Each number is 500 + 25 x the weight over its row's rms, rounded and kept within 0 to 999. Layers, rows and columns count from 0. Numbers have three digits each. The size before them is the row's rms in percent of the matrix's.

# gate: layer 6 MLP gate, 704x256, rms 0.126, rows 471-477, columns 0-127
# up: layer 6 MLP up, 704x256, rms 0.136, rows 471-477, columns 0-127
# down: layer 6 MLP down (transposed), 704x256, rms 0.0778, rows 471-477, columns 0-127
gate471 101:512507484451468529513514484539518510463473537478481512483509512494465486510501473501463465439562543487471455490522477500506501446495476487543499496502532487520511518512446499482507540503527469487483471499490521557538486459479494477529509510523511499500541494504517519529495523519476547454502516524517467457529527496507519520511510521498486516503489509507496480515524482470474485503511
up471 106:537512511521526499513525536548507491525505500480495489522520538445494533505565509506508518475498537511484498525516517524492534493551492524528488493499492467501528524547435490514510474553507450521422535486510503526535460537539530495545519468518517480498498473518506543481475509509509547446517491488529483494478504517515499532516485489466488482524448522476483505474506502494498490480504
down471 109:515518533449479454463515506502523489451510512513500524472476536481508481503488493475495530525480465507506517479487485491508512481471514512514484503477538505480534529492500511474489552507535491489479495484548555517507527449528487494490511529527471489497484500539516484501461513457497518486506521469536543514519478502528503500510535471460507487529533494534522500494487512506520469520463
gate472 091:511481518547481476469488509493524526491522505467485511531513486516517451461533527439478487518483537482529504504499479519493507520529479519507521528477535504507477503490469518497526494503504470521522515448429551495486503467492469503545515525516518467481493482524537539521486499488484511449495516522508515496473487504565532475462495451508480483439537503503506497505500475484527519503526
up472 086:482454538478467529532496508510541536512477494534547521513509490511500519458523461484443508513522484508544530474469509501472476480531514500508503452487538520552479528463475493482517476470480486482492472523478506485524496508467542503490510481487490482459546478495512462516453492505477487538505519519502504532547451542501516486479461486479527515475508509505518510503507481487490478531504
down472 093:560455474506482509484504537516525501535509480516526533510553504468458457451477502510494498497490500484474510486509485509500535501512540524518525517477488507496539497521475556490538484471525520489471508444517526503488535524522500513482538507483556483530526471485520519501541481511521503495516493498480482540529523462455549457451497538514533495499506505515474523463525483485517552488523
gate473 099:473531540524483555450539522456487503525494493505488451504477527513515512494536510539499488497471476513531463510520467531495491502488479544518535498488503460490496467475515469475493540502487526469489473444485525498516505528477515536493468509521459560499458488510526452459508495495512534445492502490528518501539504468500494455519441528497489491502473490459470484500512504493447470547517
up473 098:494514491490496482502496473464441504528530465458524485488482515449494469560507516451516513483511492497469524533535465543456469527506516526469522463510482498479492475482494492510538514508485472510546505480467497505503499507494535521532507494519529496507515496516496485491495499488456519492494525516523483517506480462498494499506496464512520487476492481501492493511498450485534467495522
down473 097:476509528511509521461464482467481467531455520495487497478482483509480446504516482511476474488486467464506537546499530521510492476512495522512499479510526512490482482469504491501501483519469527516503498509485499475484496514464525515500498516518477512517509499499527506502511489468513482479522493501482494488517469532486520530488474482454476515543523511538471530452508496524505469530497
gate474 103:560518509510482526468486498571492522488527523512490460492553430500504483446526489485522486473518498463545505523498468508491484485481455518486504494516502560527535470492509509481507503516478471493502519503504515566490503489520523495496492499509494518510514503510510503506556486493544492508516492484564508507500488537494508509513480485465514483519522506496503485513486496514479476565552
up474 098:460485473506461476485520448470493492508486503494463456500506536505469480454503532493527543516489558540550589514494508494485454452499511501486533475475485496514522511529500487497499532519515531519512510492497493503447521509482520533464488501496477483532466518527541536490477503510526509531489475467472497487524455480522506502548504473505508482488503531512537479486547491536519514480497
down474 093:530534542489505493483523494506510539519509527525486489500498511508479576494514475487483508471526494575509505513502495471476525466494479515527468459513527537504540479520474504483488490513484488466567495485505503517487419464529525523507521517487504504523462518457537519484481512509501517529504506493533485487524522486449516479490492486513501499447521483488490512500535469493492525484503
gate475 098:510488486498492479556497499513510518488507476457524517518487480488542476468547523470463517484511527483523513497482529515486484501485484506546462503494478516528472511499516518471477473521548485505530551492512452479493525514473491512485486466530480525493537505473433517544483485512480498539493474476451489504501474502507490529513471485473468523487503504474507488501524454481537475483488
up475 095:559492469495465473527480483505486518512489520495493484497505500531535499516536472474446458502487474549487525493458525468533512495501483510485512467496468499502469487488448492455454518542521497455488488492512457516486485513512509501502485500479461537479521539517461491504478536543519460534468521493499531503519472489468524500482479477468489522504544474553478464498488471472478538505497
down475 095:453502471509534471456534467462487466494523495479480540521473524520558526470474483497474511496523500454516566506472551510545479481539512483520476488486440489498491463563511459518463461507503514512503493511471522519491501490511525494497523526507496509474485524470511541481518466505534510508472516484497504462467510486504497517514482521543437518495455539510475524487502448508475524522506
gate476 111:571524511526528525486480497496521489485514486464484512517502517479540472474486488528496513512471509485520486502492503491547494455498509430537535503458487499536514489483454503542537500493476512477518510481487478466536506488462504476473479512492493468508522539491534482457505493511488480529514504534514521461493497494509519483506506476499477474505462499472538516524541462506473498510491
up476 107:525532473531495429515510457542536482521459450512473468495503496487541507492540511506519522496490508468542497548541544501505484522487518522472504507528473489518531520461497507474520573533489452502519532467483469525530521471529525532514476473485530470472532508503516516529526511492522474515518507486474524547510474502463538511468496487543499527484488485515536579472511528505523531484491
down476 105:503496507485516498481504484481508472514501529490535500501508494461494494514538516527516481464491489492510537455491508559539508496492488499516521531471521506511502477509486522523478508517491455503530488535513502561521495467545523488475493507469481482511499480494512516503488544461490522507531484562511492492530549481466519494508526531478503511539514454517543452516574538499487513541515
gate477 103:506516501505525497472525514507533502509478504507533508481466463491498489475570494485482495463587515496471484514484452526457517487505497543504535518518478501450517491467473506523487497463485447536511500510528499523514506498487529497517492477494514546508503503488476492551491519510520492545479480504511485502482514482509463518532514523468492453493517497487503486441516511504469545536492
up477 103:527548529522487551465476496520517527443497458481495485536521449495510502472519499523555535454470491464494481500537552494495463493520498524509520454484498476493462481495460507503492459478458474516486501454451491547513477516489486487515482516467510485507513489465527465494472520493522523503541512509452539492518509487503457506545489535498545494497484510499542505481479499519521506492501
down477 110:523487507523535474520496508529474436495485520476494518470512523517512543513495493513483518443502486497492491477518481491512463479550502492452501441525467465493492505506468480507510517516471491512457494527487525519565511532493496502492523513501511510514496501469499540533494490527503502511491528479540499531473538512480502512521503488493512474510544486524539483523492469497464495484477